{"num_hidden_layers": 14, "hidden_act": "gelu", "parallel_block": true, "init_std_qkv": 0.0461, "init_std_down": 0.00435, "lr_head": 0.0116, "schedule": "wsd", "final_lr_fraction": 0.0, "batch_tokens": [16384, 32768, 49152], "train_tokens": 483200000}
Each number is 500 + 25 x the weight over its row's rms, rounded and kept within 0 to 999. Layers, rows and columns count from 0. Numbers have three digits each. The size before them is the row's rms in percent of the matrix's.

# down: layer 10 MLP down (transposed), 640x160, rms 0.271, rows 182-224, columns 0-159
# up: layer 10 MLP up, 640x160, rms 0.258, rows 183-224, columns 0-159
down182 098:485476476502486509483511514494475501438515541513534537495454526450520530496502508452492464489476516515493490551469463504511516517517466502490491523533501539574507504536506479490513494510499511535478515495513468525550480539466507527523521448518512533502466467526462495478527495498542508500470508484476499473471522498478461538481491437526510489483453466515494485527484507535529504477509521465534523464469469482502503486486508461473497524503511461508509539507514505497472522515506491
up183 115:459513462506476510449494519495517500492480533510489503500486459490481510456510519520485530494463524536503538523491467446499520499501515501516479517496469520496487501477514513505449485531511451484553481479485480439475477463485492532521474487476508520495445510567502502573500499485480492507472511485505498527531544496558483489496486491503523487506544487485499519511517500501513496509504480462487526517455537440451517474473502484501520515471537498477490460531464478486518499486493472
down183 120:480519471505518509531490501460519486508518531560505469560481457496505503473474537520508496508476511500515488494494416538494542480511491520522524465520517492501475509508542464462517482469525526465487502471483454500511494496454492511507471486506528510501480551497529476531521529532504448496473490508483455550510547450533518492522537486522474471504551504495502504512547487506506490487496490482488499492523501466501484492459521481486552499494515514497513515493449504451502478507519507
up184 096:492503500508489493479473511504509511507513524514525457527524460505512460481543440505456536517485495498475498519506529511494502484480500487511507505493574526500489523534532506517494460524490480466528491505489498541511497489511502486474477535504457497504522520510465470508519515453479532456476481510493567545490525516454476471486507495537527505458482507529498514495531518499516512506504530519527511529469518469470485470483499449476544495453556519472488455513466498517513538521516551
down184 098:495534526487501525480491522456552498461530500523499513508477509494509450508465496501464527497501504516436476506524521500488501486485560473517521539539519477469530472543478505506492517530509499497511512452486524534528500485535515504463483543473474519539462531514492515518534514487455464463502500520479493511497518513471472458486499505475510525456535524520471543499488487461486499533496548499519502515512485492498506498552510486471454525504525470504537497484444520499499501464474545
up185 101:492478495517493475467505509474510508499491458496493453441538526508453535466526481508515509454500507475491490504477540464485507487496492520493535484468494527516511517527498485517484474500485485464522506507495567450443461520486519488450484497483487479491520495469518539443533557503506483494526524471517523505525494506490525507466489457474516549490485480529540459534469497520526459474543489504488501490491521498459502496441499482482532529462497508519521473503529491495530500490501500
down185 093:496492510480538533528469463522492482496461465525479486511518538525474489516512489448516542472502534513439496542500510465517468497522502480464518498498504462508521520467490483499515477501525530472505515481497545464500494509495456467512529514513575502497475503528519470425493465482464521499513501460492533497509523535485521513476518483487539482526498546473506486481498496450516514509472497491534489499541475435499499481474514457514507454490514505523525517501458526482515498490488507
up186 093:473515505500473535497440472462492468480495494496514501503486496538522502504530528498501507457524499499435496515447528509481482514475520470504534498491522525494497488505519497510520519505508464514504516529463466500490492460533534490513488502523493454518440487524515531518503490465481467472515478502496458484480483457482529538497514489504545522487476531478557553459505520489544539523544496495489512509461482533523527469485465515471484536509523513503512464520509515529543492527516552
down186 094:499473451511493498434520480504507516491503509442503502483524511521498498489547493459472542477479507530520499482467505455520506480504502509506513506518510474508525514487479494505545485515495518525503480521511512487489516495513487491533435435547457525495498477523499519496500501471464539512515507549482461514506508479545483482498538486491517555538509534549540511465466466506501464497505511512497541515497462507529512528525480514482472495467515510521502500539516477539450548476469476
up187 101:500529497495497515513471474487498462533489474482479427535509499525467500484462501513487503525530490501453500520505509464423542484478455505470483494445533533507513486474497472478474532504561466477509479529486489513517465519496500523504487527517508486445508489523486523478532497535493500477510555495495494464498488512461488512479491494492494506503509524502577482474514474506540559510527488488522505514488494490518500473492548520507476535510495480485474497505542519456535523517482516
down187 096:474510536542516500520507512496485533471465486456493502490479488518495512503490526516474538521490489474535477444520508474490496505487566527510490493490539483536508467518484496500480529529510503512516539474479503474510485493522485485492487514484494527515495479519479424494467553533480491503450536521522491511498486483495487444496499536510476493495506559488506501529462538528520547530512490489499494475532522464485500531542486528515487503487522523520538512411503503492515466524528463
up188 110:511478525487467505484493478481518449493453492476522514520499472483457511479479487505460487517486515520528483490505523448505496445459526428537512499465516497507494497477513545480451499480507472473533486548510536505524461497513509484463479470495508500527481491485496514497468525512494487493508478506511521498493496462490495495520507471493504521495439503460529470484503490523534511519502508484537524512524505492509516511470561525494524498389515473494514475487476532488523537516517529
down188 099:515507451470492502431483493536529509507457534516482476476487548497559445469473531509500501540498475519514481500493519495507476513486501518477480513479490511495515522514488528498515552501495485494541527504482513497467479469490501489528473480491518455542505489515498467508480481503529460513506491459481526463516478503514511442494507495508468556501502462484487515461485505485462476459478525488530472482525455518524536482490484465495488461455512503498491496505441545531537483479526512
up189 096:474530458464486448488490519497533510505508479484522472499531472546534503476511511575450507495454466494492507507535494481486491483495473487481485494498496522452475487469498475516514508563508495500505535542491500508523490498469519507504465501512485489502480475523510504480505516524519444506520489541485520497450478512539499513489458497513514501482487493501486483527515488501480512512525472513540521492455477535530546498551496569490489526445507497529497479545494476505522465466487552
down189 097:509513493513514545513490527516539487487509491452504491495503512519500491548474495535523521493479493500480491492537458561478511507505501514535480505478483496498499480489487482490475498531503519518455525501501503538456510498457497514478488526506438489489561485561504469496506511526478512487540456537508522508511498517486506513523510498476499592514500510509495499512484502492512464462516508555475502512472527493498464520446523586468517498461493487551496500474498513506538517517492475
up190 100:488508502482502507503496534547509500502485488476504538515483549507494501450511507554474495482482517532545483479509497525483485480511472491415454530530511516547517503519505516533493483489519462493518522518547480499480474473494546513459465461504500462477487490537538558505494502475487472493472534464530468496514509493480505473490489526542530510464515522465492506471481501509521507489514481493498508556498548522459496492466518452516467491488527511475499476515535465485521507507537487
down190 103:500506515501508497490530504495544529508509497451485492506493521468484494490520536510518525479511493475544474528512476520509468476475513538460530487544483475478484500538463518469539499490518501516520521467484507508497511533521495505489524514495430481439517523482524491504492545437490480476481489528474510505538489520508505484503507515519473529437528507493491474516464468507513497474486548515524457509538529524506506461493497500501572521500515513438530456477522492517489502509502440
up191 106:440507503505471453505490461491502500502504464461547498516486457495496497497488503529514519534490518537527501539472542461511529494464457491464477508467511488457512522487533497494482513529511471479491504504499458522477517445504489479475485513479533450536459516514470491540484484473520527509508493442511500499448502504517486477500501501527517513483513493442513520544519504536496540525491483496512510478525489533434494481500483476454485494463526468450517472513483504498524522529494488
down191 115:496555522501523515460505521533529503498521478487499483529516466505513475506545515513489536512528576491474485497518487507502507532438490485474519495469483505487460516490485512513508467495522507511460528526456448430471502491525459523467465496512517513476483541537500490529497479510523531501505524496517526479480497479506458538479505530445496529510523474501482530517482538465472513519447495508458518516507458497514484514487470522502462523517488514506506498529487517482521502516504563
up192 102:469492522497502480489442522530528500465475466505530514467478509505462501509506494510500511431494546460537503510480524486460542484512501537498469486490480540453479521530516463523505490489504523466509509454500523479493499499552518523454504522513522478498522487524503526516523482515479496499479478467478499479527458472486527528532525450471490502513474549538520473487495500535494514490502490495542559527513468524554506478475518519495465525501542485501505487516473494487521502529504557
down192 099:492521508502504455479485485517517452534500471529511507494516484527512497518512466516508511502522487470500504557518543526479495513510512528478509506470551467501443468527501463474510476515510503527487545488504494465538519497499520486499473509483481526490513508474488516472521454506502453519530468488518540534489506497560508536482488510557508491498532492552529513525529539519495504524474484488532537475546507496479480542481518505563481534502518499503483464507526562504508528541484525
up193 111:461508490478478507480494511497536487502510514453489447482496503501518488495498532562510497476506542487503509518467521497468509469477453499490482512532534515480476519549566454494482454510514443444512491530529501500478440509532527513500489514498491469457507489499492510480536519463478496515479509530522464481555527479528516534530512475508517525551501501526529512534497531523491483474499483487527517498502506453473506492486533536494514523476562477501500469510492476480501482480490487
down193 124:505499465525495487461522534509503462514503553531487508541498485447537521519525530528533537476462513461494506515515489502472505483457498508542522521527506489545455478525502505511506472507475509476500478459532495495492489470471484510492488486484514487482490492480492531531506529459479554510530474514522482504555520460510476477490450480522536479486514491502472492489467531480492523545544465510538438508503492508491506468506488490528519523531535477485487461534524490505543462500510539
up194 095:525498522540488549523490525451475491498506494497506480496498484520523462512499483526518520481504504508464529551481517464453543419503527494525499565497462525454509503461501485527485514534515477500532487545521505489502524483495529491493496525475518481514521461458500550479476496509482500489534468470505510485517544492526506501550480475510530521515510515530529504493498499510506483524512504469501526512494526467538516444546546521503492506484512455493545521506524514503475480528515542
down194 101:494451512531494435492482487482470521503497471410493482533472514526487490504489503535496481528484524500494503541517530508521481486537514455508497479516517500477481518490482516499509486489475510482519496509530528519456504523478501470512537503511414454490484501518508523468526477483514525485486481478508501486534481505470442468500500486516517579482544496534494504535489542491503518500508491499508494513530498512483548465492474479460504475503509496489464500481508541507495503460504438
up195 089:531524510552485477484472500539499505503500513471489536470511493479464546510504513501455483517480504477469481474516526451470533488487475494492472453512516517490507515470520541512487525502485474471528528510533460480488474522497563541528509524498558455546492469523516514496520500501540525521499464500504504515511470493522531507487496480511503524504506474491521502490544486505527480521520509484501484526454542518510513479469546526473444536486500479463492451501462530485503545495473534
down195 085:556490472526481526513551527514511559510483482422512548505500490533460501454510532514499499511518504491507487476490531466483520470510525493514526473500519516498530552521449506537485483485505528510485484520486505510535485513462527485538487519487497504493468519542497510503535503513512491491522545524485489526505513531541505463512480461521497501499457527502512465516518539473525454506481495505504451478518509452491490475492494482489518498511502467466464517524490463491512515555500442
up196 104:468454498448480464467493543456551514465515478478532519546494490490498509465545527497499518536481497508446546497497515509443472485454518474507501530502482514479473547484495543509465534492487505495487484482519497485476505498474521540502505501489494540497499450533517495525469461550494503520498523475519495480521524486441529433490518494516505521474521536503502485486511508540540501492493491513539461517488451518487487466487503484519497509491506494498470532503513448498489513515490512
down196 105:490481478453534467486532477513467471493547503482519496550494498513493505452496479496477561489510496536497504498501500531478505497450491476492492526514505509491455496516482518494458547503519487498501523500512501501480537464506470478490500507489472513484540485564452524547484518469509447516510531510497462499515498517478541496511523477453470480469531495544449538453494502452492509500455508524520500496516541499521492504518527559535502534520487515537499482517491500479462524486513483
up197 079:561503475566510537537548472487483525477478525520485506496475490517506509481482455496486434514487519496472540459489467518569502528522513494506519565507490484430483524466504466505516517504500512527484493500503502542507521487504502493543503487511504501538525492524471508486490512456502511531501508527534555495504482525485480542527491520479508466493463530536518480516460493478523507461483502493483497508515545492491515480551480490495502520511528488488504499509512526562475497498472492
down197 097:474500494500499473486473495498498497500493500300496491496496491501504514484510511496483509482500503507490515507501514496518513491489499495486507490488494505494501513500495493495490492497499496499512499508502488488488497502497509515504490490503338488497508495521508517509498494504491499496491513501511501480494498495502498509503488511505503559514500513504530495493507520505500504516506496501506506514500486491499495489506496500494492505484523494508498482486495497506515515508494379
up198 097:482518476509469526516490486501468484528458507449515461513514465467494486506528491515509523506460516565514491496495526498480509506472557497501509507490492471516502511454502481498477515539505449509488454500515514471453478477537557502455503503498532420531487463485503549518527479505515467502533509504489518492519461475471497469498467457525513525489490506500517490471529500493475506515506450494484531549522501497488479454476479495519535511468490469475520487500520492502485544453519506
down198 104:482514475550490465491519477509495454474515496433484471503492515540474456469533517435499500533499485532488496451508451490451505461510512493510488493450477509489520567534505481512486487454498499490507476514507510487522478533535490485506524510505429474536497504480510495497526480510521510527490462467498503470500510497495496452496500491468473494490507519538502497480465458495535501503513506535481525496519484500470535488511494509519476466488516483544510483489521496512487545489482422
up199 087:528500526530487508507505533453477496500511441502491512506509475473481529486489521484505486460489533449441481483477528453466530489504514496506500504513503510497545542532496524495456517516458520524509458457518509487499479489497494506461506507526508454477473482503477488487494548524528508454524476467531499488497515474519504548529465502528480529485483537531476472462505461510550499532487487504515497503479477481471522489489544471475511497497490499489488479501488496506504561506445573
down199 083:475478501529499500480489522440508484490506487449489521545506535494513435482482493476523489503512527549473500531467487508466453511498513487494498560491484496557509495454494479536509499529455471451534495515485495467496508517458515516508478489487447528508516515529538530490484524471509477529496494437490524507494471479479493510478543517548501476529505492529459491474521462484501491484530494509551492472522484516471533466490487469475476491518493522530505513467464510489472504488513511
up200 100:441483528506484490484503516475445494462460496499522410467470516500501498508550507492510503503491490450469465520516526447487497486514517518503478508510487470500510538477492511539482512471504498497531466487494518463514474495516496525533484453475500483557533471549527529555474510479493457464472528475523502498458488475492537488537502501522500518536534527522522532472528476496493521470476506507510532509471510527484490461497492472514513511447496500508524518494469499475516505501499486
down200 092:519502520534539482516495488467492505516573524489518492501535497481495485502524488494487511468491486433543497530546517437522501506515487541490514523480487481493522528480528525483552494497528447526491500511527445474519502505491541494501535482504470433495453465508495457489492543524506508532531492515491488508539511486504487461512502508495471508523537502460506497517501435526488474480515472512539523484535475513486532486508534514485516499497486506521483493454516504515497509481529448
up201 112:483507490476476443487476484516529506534480460502518504516487496479505487466475480514525476472498447502473517511555508518507544476465504499510485539536530490486577507491499501457480511512537464486497547498498461442496512498496496488498505501474488478535528482505540547494494473454454466491476503530490563505483474499493489490485446522537499512530491470494489527515534491496523519563521489520494489514486510521557513476495509517462496528478519488520529481511490489488517514536516533
down201 113:478482490485465446487481436498507491556500494478503529489473542498496536474512541526455506513520492503501498531469509563494494492504487468504503483493489494490544486489504513468487496500503497498485464544522477504478492483472477445510489520494451490462515500490524504532445505508451509497488501508534493479549533487483464479501475481490480567495483492517511532501513465507512531513492493495456470496495479532535513486460514544459503454512533538543527522498546486500458508514524512
up202 094:479466510519491488510443505486496494496473473486559495508491451469485510516498516497514492487476492535547512579470503475457517487504494483493493485472501499487511523526519526499547503564521499471506487537497504485506508533489485517514483451494505444502561494532465528509478520483503523479446483510477467516480514483501499496513496485497515507503482511514478489501524524473558564515489542513501515536486473566481483471504549465505519509506512511509543495497492531466503498538486540
down202 096:510479470488461522503522509511495482506491490497538461531472482482547519486503493487517507455451470565482520495506547483493461492534504450509514518519523509484483500548504530438526539473539504499481516490519486480485512490497483503494509520512487509536537464519480476535554500490503506469476494481504469521486513494510484485503491481526480542469499515500460435475474504490503558514498500508510508513514484513528528484542542511489511525455493537505562486503549524495485457516460517
up203 092:624522492587479513541551483448505463496505437512523499493517529456511495506510476525511480507537559513502502504487498517530536490489513491513489523522546508484480511526507495512487511481463506492508482522454489510486488519465491511514490524486559496530502495482475500485509539499482501486470498488505518502506511483492521507524506496502506536478507499452521498488546478525519480484484482489481485537540483499518499499528472516495506532484487491457470496531489506488553484506520498
down203 124:511501479521505473497511499506521516504507501324480512498498494504500510482497518508500517500516507496506502500491489500516500486493508502502500490472491491503499484509503496508497492512525513492502496489516504483513500497501503503504497505500345500513496493509491475494502501495514503503506502514488498504485499505491497502500495498513493585492496504515491477492499492487488508507497491503515494515495503496503516483493508492502488501469497510491497494483507505508472484490506356
up204 087:472564519495502495499465487540479540527507467471507488468501480490517516503494477492490468471479490484427524512524504519458509501507480497525486509508457493458557477467511535483542521527509510452504503488550491475502450524493488504494505521480495473471476512496518546528492500478495496514507479504513473503494483517505512528497509482476508505515546555516491505505524459528490533501513478478498495540452458483587520495510516557482484486495520489498511482518509507500515494434488543
down204 085:500510485481473550480476483504507480544500509554492520456526474480536498496471494504487477459540505510482455463504543491528514507534507436513522548484477508542548492492492517463502484511508535443483486497491479494477485509452526483510509502545529487506476497473496537483435531544487526497565478505455502497518501538515487514543507465492486525480492527505489500507503491470466488510491481492498472497498532500492475548524509511524487528534460489523457488490482506478521503470520502
up205 101:503506516426471482481521504529529445498531491498519488454496541486511477500514488540466476467485456487506513529532517521508526462489467514507482502490498461484485512524510466547481475525495513494489526515528484516527465495511536517499489489492514473487455457510516496499498503549501496487538514500533474496537480520542513462477513504527502521491500487535486501532502490471513508486496502473519511521484523472531501527466516577521444494491531537436504484525496474526497481440524534
down205 100:472465483522531484477519490490498490499467539440461501510472513483525538439488487513506503509539491510481522528510464507532527533477508538506498493492492481468520472507470507491468515497476475488500512528530522481521496539453507499501471508512438523523485537505514507484473466493495527507463471489520483544462489491508531505447487523513544504513489468472504526573484486485548471502464488456466537466477492522481531515515513518465507457499497488504497465488492528534499508454476479
up206 115:476482475511490417468515503518477508465487489496529498539485482488486506522509515492498503497461536468499487474457504508481513428494505476512465508480490520510500528520524471525499524495551502511495466513493509488480500447473490471498499489528510529515511518518488484494512498484477523542506495486560540518512533469495528488514501468511519540517495532539484468468479504537510488513501463511494549529542465495471530458444498462498546473490519434461489492521505492502507538514541500
down206 120:478502506478507478530513500521488504505437540462520509529514491476513479556513498461476506495523496479496445454486501519464489467457515513545529526501484497526485464515568512476502442499511477494501503491458521498494559500461498523472517563536523498512497478546511519492473490499508492494516454574536514544478496509505511538511489484501472533482500497529498499508489527461477471518475455491480506521488466487506526471508487474516492515515536531497464512515520494507488510507535485
up207 086:458495514519479493467476491529516506490486513469495522486510516497502517528519471484527506476487509494493502486513506460480514484475514489540523488445460512511536507498510494518470456575494484480545465471499447482442495498502480575476509483527508435558471482489524510549548511521494532504510475506518483459508498473479480495492492469438484466526454546492500510511489530504506461486486493496522510553518470528485507465489476509471503522509499452512512502511506499497505508507498514
down207 081:518549527540495459490489510473463498522457487448486508503515488528510474521523454492499503545521521500506501509506501522492458514475505500508521510499484472455419508531498527474495491475533477515502510509470496493542506491449500489512471489520472482523508509484457479517480448495529512488475521486480483503520524513500488513522446548545490512482490442456530459509501506482541528519492537525505491491558514520504497499506519521513473480502533516490481431531465500495491529509467483
up208 107:487488495512471506475475481497513523544512469484522503440509500538485481536521474507525535551513517492536495491505501461491502450513475485505469492452492510482507528506506496519495504513519446520506484504486492510468516489526517507509503535476495465521482495521472490512494508489472516450505497435517559496529518530551507475508485497490510506489507517469501492537523480510486544495510498475526494527500580510440511497482499443457531511517508515434501494529487466513504464527494557
down208 106:477476499456451468479504515492496504513478511443537503538475496498474511511531511472462479545496506516467502464494515483502501526461492440506489504438550482541525495526510494497496505459522504535506479504490513456505506509482499471539512499564448505515480495569526513504476487487529467553492480518495506503487499512524485516499505511489487559503509509498482478539483489508515550500470469506485504505501505510545506521512509524487432485494509492488519479460524479492466455488473465
up209 106:436545472435461522470463512513516490504502502446517414466519510461485522448532505530495504531473518473446518492539515503476483484489475488538500520517498504479549515493484463525470512508494499500481528495528464514466483507521515507500505495509504469512516479514532524499513498495520483462482483512477450480511498490532486487506451500520507493509532509489502479505498500532483481504529526478529496488490528466493466466471553508516525531476521489455483469513493493455505484498454514
down209 108:516519477446505553484498520498494506536530572533503505513524456500504518482476516538510501473478523499470523535519538519492490500517501515474453521517518504504480483499480505530476504545462491494509513492560524525452450473481489440518541486536535529485474445522533482521504512468538447499504507484509485523537506519501486533512508507532494509490522505494481462517501471476552491500503519464478497529518521513448520516497501511477491462490524467478490481468522499519508490489473534
up210 093:474495491529473450436493527462485530487524533496515498460513514503489471537493482505473514511470516457482503526492515504499482492454494512553514488561490504490511532444498521515512509534498500469511485517470496527514487521485512528527522541475502520473500459498473503510487473537489474497476483489475552510516492491532496479481493445478496521495528459513495535442568488518517487545532514501469483487475479467503497471514495492527470521495562475508457476528526517517490533513504487
down210 088:496494482467535502488496482480477513484567548467475522491498481518512431514505504498489503422460497504525488463500495529488500509551544486518518494525509515482507504443466502503517468505509516502494487496512504533480469510526514542467491513510435519500503505495482480535463512480471495500496470482506488544544455525464487491488497452501497545444499511499502517467462475539515495483528510531551502489504528520459533502486523477498514517524500538460501494497510525504524483487523467
up211 090:436476472518461520477516469518487505457473481475511462491471513445477516470545545529467492464526534514507440500527518514492494499506502498437477496502534511557473512476505515524519485491484521492541462442481501446464503527484525507485462532513469527473507483450494548505519499509500490511500472553507450506515509455514510478500509494497538515516506505479519481523507479483503481500476503475486499485505489500549479454516500470492515479478518469487515512494505485455517489511492499
down211 081:515468533501487481543499457427486453462557518506504510488496491498501501522533465500491476521501453458523498486535545453476476510485514513512521483512512495482523550497492541498492526507504505471512494510509512482539495501469553500519502505525441529462482499470496491504472518547522518451471494515501488518500515471515532559497481442505514495482518536524536468506539480470515521487496497465464484497488517495459523526472521512519498476482523498468542490493514475494473520481515472
up212 092:467501531452484505520488483487512469537516516503520503496478504510474521476529441506501489466501527524489536533487526495471495513494531489532482530462515562507510478516475459517488516465508519472494448549512448509465492483483506509463452474494500487520473487508480526505506497542465522511477497446488517514496526469516539528517451491470551509532484490503538497527472494494487483506526436504516516531523513462487457480479521520529535531488501505526541449494495466488503506509508506
down212 082:478497455549515495467453504491534512485519497486486519513464496482500469515447533500491495482494564481471501482497484511517465517534563511497516527516540517502521522480522504505489506500504529433482517490466502508464532518493525503479505486499492461467500472477459435528497502481459504507498479479481472500495464466496521558480504501495513484491517518505511514479526502521521523530536457464544504518469480460512533474529488491469474520484480525501499520498556516487491507510456442
up213 092:494515492471516488486478472514455524463496477506507447494520515503481471495512516518463492464519516492475503480531542469507500496484473520493500459518526483501432478447532483492504552512498501522509503512465518503467473489472487481509465502525497460487470432487527503528503478510501507492471539506550468435541495478491506506505479470529537540517540484513488523503524498565490528508489532518475478504482489495535537504506487509541488531464542484477534515518514455492524515519506482
down213 086:512520496511498447521496472523487433470540485520541514506501506525453467467498525489497507515469498473513456546525515499489476498479454522467512480497488501467505524501460477488495496456485539519471486529488524496495499490490454462529497523474503485513510515466535522510476463475511506462540494463523534503498500529491519459502472473502518491483489481474533536515484511527475508514506508483499469473496493507494548505492503503554524492483542432483540488442457467479527496507454501
up214 087:501473511484466439492527510476495514499528498484544497454463495511517511500488535488519469477477512520474499509528526535510534482425518505513480483499497534450486534508521546518522492515512469465503476510532438518506502509510478494509506534476537523483502469565487511474479462487478503495481506500529505514510475466521495497516504498513487547503489473509484449432513505519496491524514490530504474531505476487447511478459464467484513509466501497457459479480482523512527547485478528
down214 095:499496482523486478527519538504501500490496496358505475471496505514520503515498514490453481498518488530547515509491458511464497486494507468478475484525501498499473488501508506525508488484519500494517506478516518545504527449481498484495514506526386486487474484502507506486490495496519500490517479508496520524524511453477497470517515490507502524495533507532454516485519524484492488495484507524510505517520479472491498506477484510487476526476457516513503498493498520505489525515479398
up215 116:463495476500455480476468493504511530495500449476514457528469558499521515487499471494505509435484512526486492526470492492463485472505490497452505525470522526507507523496532499535498519511539505426497513473512504491495467478478543497503467523517460517507479481494463516496496505537490481531527517503492509477545432481505511500500529479531515537521527541468475490498526490499496508521556472500464471534507466468521547485482528499477527485509498502452500502541470497503468494515537517
down215 128:514455502459467469494535530522536468510476554526518521509496483509558490502533521503519525547524476499525512460561494447524543498465499471490522482485520497527486479512502531509502463511519469483501472547454502500500466501486491523507516471528495533536508506538542491502495534538543526492484559519495451521518479523494444477473521507492478527471490499531521514499511501503496534510464497515527479485495501495485472518553502481496500511560478513509477512508495480484474524487484495
up216 111:508524506539444467475450483470488495545506504508547484492513517484473469513509521533463502529509538491487508505492494530506476464520498453513521479489514549503531493558513527475468512521516532433531510487523503507514460466512510496498500522500478516501497502545510473473520502493473499474528495481538531415511552466477502463497492473499520537520456507532496528489504500493509460505476550494497509486512510523477504519508490491487471495485483492491483510562488451494486529513502461
down216 111:497473517461486485505504514462524507525549495502490493497547513501493510508499560504476433525497515529495499495516469534520501528500489512489566500542501512505521509508479512447518499538467550504529480482530539522522464511503479501550503480490488537519506502520475462506512523465468487486477533495497498491534522503492479450475476478508491485461498524492475502487488477476496467478503464499535418522534481553482492532473474467495498508530517536480539484488530527517526495465484488
up217 101:473467482524489541520494476439511469498513506493490481518496511527474502460470480515470509503483486491537502489515538485494574484459487520492522493519524528492449519479507492511494483485481506517500501556526468479505509483515495544481475510473522468497532521485472524491511471514452491506468504516522536514489495514535482490485492469489556549519486495460549510527482508485554520497528529464524532487487495489491445518507486535553470515454505522504543490504493535496493534555481488
down217 100:475467509540498556447490512526522526519516519482492466511509520513475525503506456529511513490497526496477497503510479489491508514475498489471543508506500477493449455438462518523497450506454521544470546504523477545503493483498523509510496492532504526451549528498478496511469487502498528520489478491484509497494476517532463498482493497520511479452496502455533482550478500513521518487515513531504455486503481507471492493506485557528454493450496488501522509484484548538497521522456461
up218 104:453547468484472466503471495506520463502472492483555455444527503458521499486517470496500501482518533515554478530494503463472524504513490466480450492543536549483493535532520529504502517486470495489514484469514549509539508473474522531484537513519467465497503462520476522530505530528491488474494494516518513461525545506507480504512469504464542504475496511498475522543501459492514522495503490485485489492493520504539475461525554477522493519473496497531503490519538521478495485489519535
down218 104:498480490508516506488481481483496518552485503456462469491532516510537533512447468496547506524515518511538489550468492494502508523541500525474523536437465516470490490485502501506503484521521498514531523488483495483513537508513498489478478512534448545512503509482539503489504505503513529525520499513491530496501468468529475486482510470473490547505479518534476553482478483461436479429524500532448541522506481516522493494505501483493496531519513521480491492521513532470524449490541506
up219 098:479541495501471488491505507461492494486493521486480509510476483485511490508485507534486486463465523476516487509506512501461512463475509477514450484462515510508445522493548478499509531463494469512490504508507493532486477490478523522459484505453488512558515442493462520532545519551489497522501522460504461444548469512517482488478520486505523547462521480512514490479498471481500519497487465501507487569478465474488506527463483498509496483487531492486474483507503490466477528456541441
down219 100:495506503507508464510510532505519495481494521460488514492458514488493484506519502484435504482511508481537537529488483490501540516502483489500499518528507472533441505450468506457505536511478471496530496478525498476486467457529498494441489515545464517480549476476518516498529514531525487518488519486527487448483489495478489479508492504515490436488549443550481498475451511480487497517496494539490459492543526460495462519506477482482500497531501531517491513499485476509480476462551537
up220 094:520493540477485524501469533526490526466513464486498478482503461517502506521482525502488435463513546461543531518484537487482525460498500503530436492547502499482461500474502527542510495492501536484532468503492534464527466465517507514496482510535491472524521536522500524490493477484504524446474497457534472455518533495483516503496471515483483512525506510503496494515579474496553461514476478515507517501487463504509504461516483498519480474515538518475482484504478541481500506529485497
down220 086:521512477526515529466522545532540537463475512444509486466530485509534514483563499512515515491530506498481516517512504473483538443487523508467496520489519464517470480460493501473512454496505505505498514480454511462507517486519483542517507500543489503510498523466506521534501475498483473504507501491485485513530413498484508480497486473470478513477484482500499478508491507498533529544456490500491466471506492503477439559558507510509542526474525489503515502452519519500521507527479501
up221 119:461519501465503466480462494523474547529511494475505460461513508467496516486487513520433476466531557488494522479522506489479508493488471477512448517488523483497492517514514480537461494518509521486487483538569506504535473471534519543493497463469463532499493518541469524530502519474483547505497465511493524489514509499511525481494449492494502491461456514522561474479510469527492497478501505467504503523481505447489489507483554504508481508469527497467483448523477502487493494502508515
down221 125:514501496481483472484439489506471516483484526496500488475470483507501435491487539466474503504515490502515504523522492520510496525509504488525475487453491484511510497513493476467492542522518463565512488490498500521475555528556534517487468483504478556479490486552468473524486512455482471447505514500484481474475520539512477521503434530510466514465549508545561522486488446486495506483531479527520489484471483532486466516513484508479488473493530498500498470492507498516480507476509515
up222 096:488468504498483492495475477469510508487485502496473546507495470513500505501496514497456507511487482519507477528523520461510547489448448478485480485465562511503463494468501528474499491544499504444538493524515531456491453514491510492485526513487503479485530504496556494526564525513475484457512476495482480459538508500522500495497430529493500527535476519540516494531511504491557539507522479480514504528502520538509528467528477504472512514479536460452523493494505530492488519479515512
down222 093:504513493528514508524517537523472529500471557470476519516498503493508514495462557498505485505469477500529511463508540506493492491504515467524466505483535484552483502499469541525545487485485457484517504505533543507520492469515522497544488509515483477494514492507474466517503503503491489462531471477500475522506525485509467489498496478517486471464461496524515453499485515519531471483460448524480411538544485522500526497502464443491525499484506511465497471481527521475541479512511541
up223 115:506532482494498488486471493516536522509489473506531458481506503514492508500516486516533502495514557498521507452531513504482514464498487464516502493515497545494529531457501521510503502547526485501538518502502511490463453483484517505496473530488530494440481501488531497569502548486468489483542551524504499492471509511495500538525486466522547506488524528487515487530508452511498514493566488502495457494486494540492530499507528577530533515468485479521518474523500463481550479486480514
down223 121:492477442499463521489457525499486505483532531487472517504493456483518477472467530460510488519531525540505518461473516534527479512515513501518557507478489538499544528512518475513440521500525516465473504501512525460499498474469495464478496488535475520474511492509504507491477518464500473477515504492435490544526564496503495497508479479497532559489474527526502478501470475459495477505510480509460441519501531498507513477497515516496514493517507436510480474520489491512502524472497455
up224 096:479531496493468510529477528527489486486501475522520468530455500481500488482498512512533505479510520467458540492499536537454498490518500465528540513449531513551521531495513486484487530530480452503526487517513457453456451512514545474506487540504518483512462499510483517503494504544486465496508531534527458500537516479480526509521480497493500531516546521488477528513536517454510508520549495480508464476545506461508507469505523503506479535495486511509550516494498522470530512534495524
down224 094:519472495487529561506537544496500467514531500491527511525481509498506490450464509471519470499536471477499500517466467483484543564511483472488491483517532525524489500514509510468477551542478514447498480493498496471522504500491553536518533501509523499532493543476478504498513477506505522481523491513538543507514508510492559573502477511490507500520535482569484512467507527489503506547545526512486470469490494494513510489451521512512526499507457521515503513510499467488484529477490507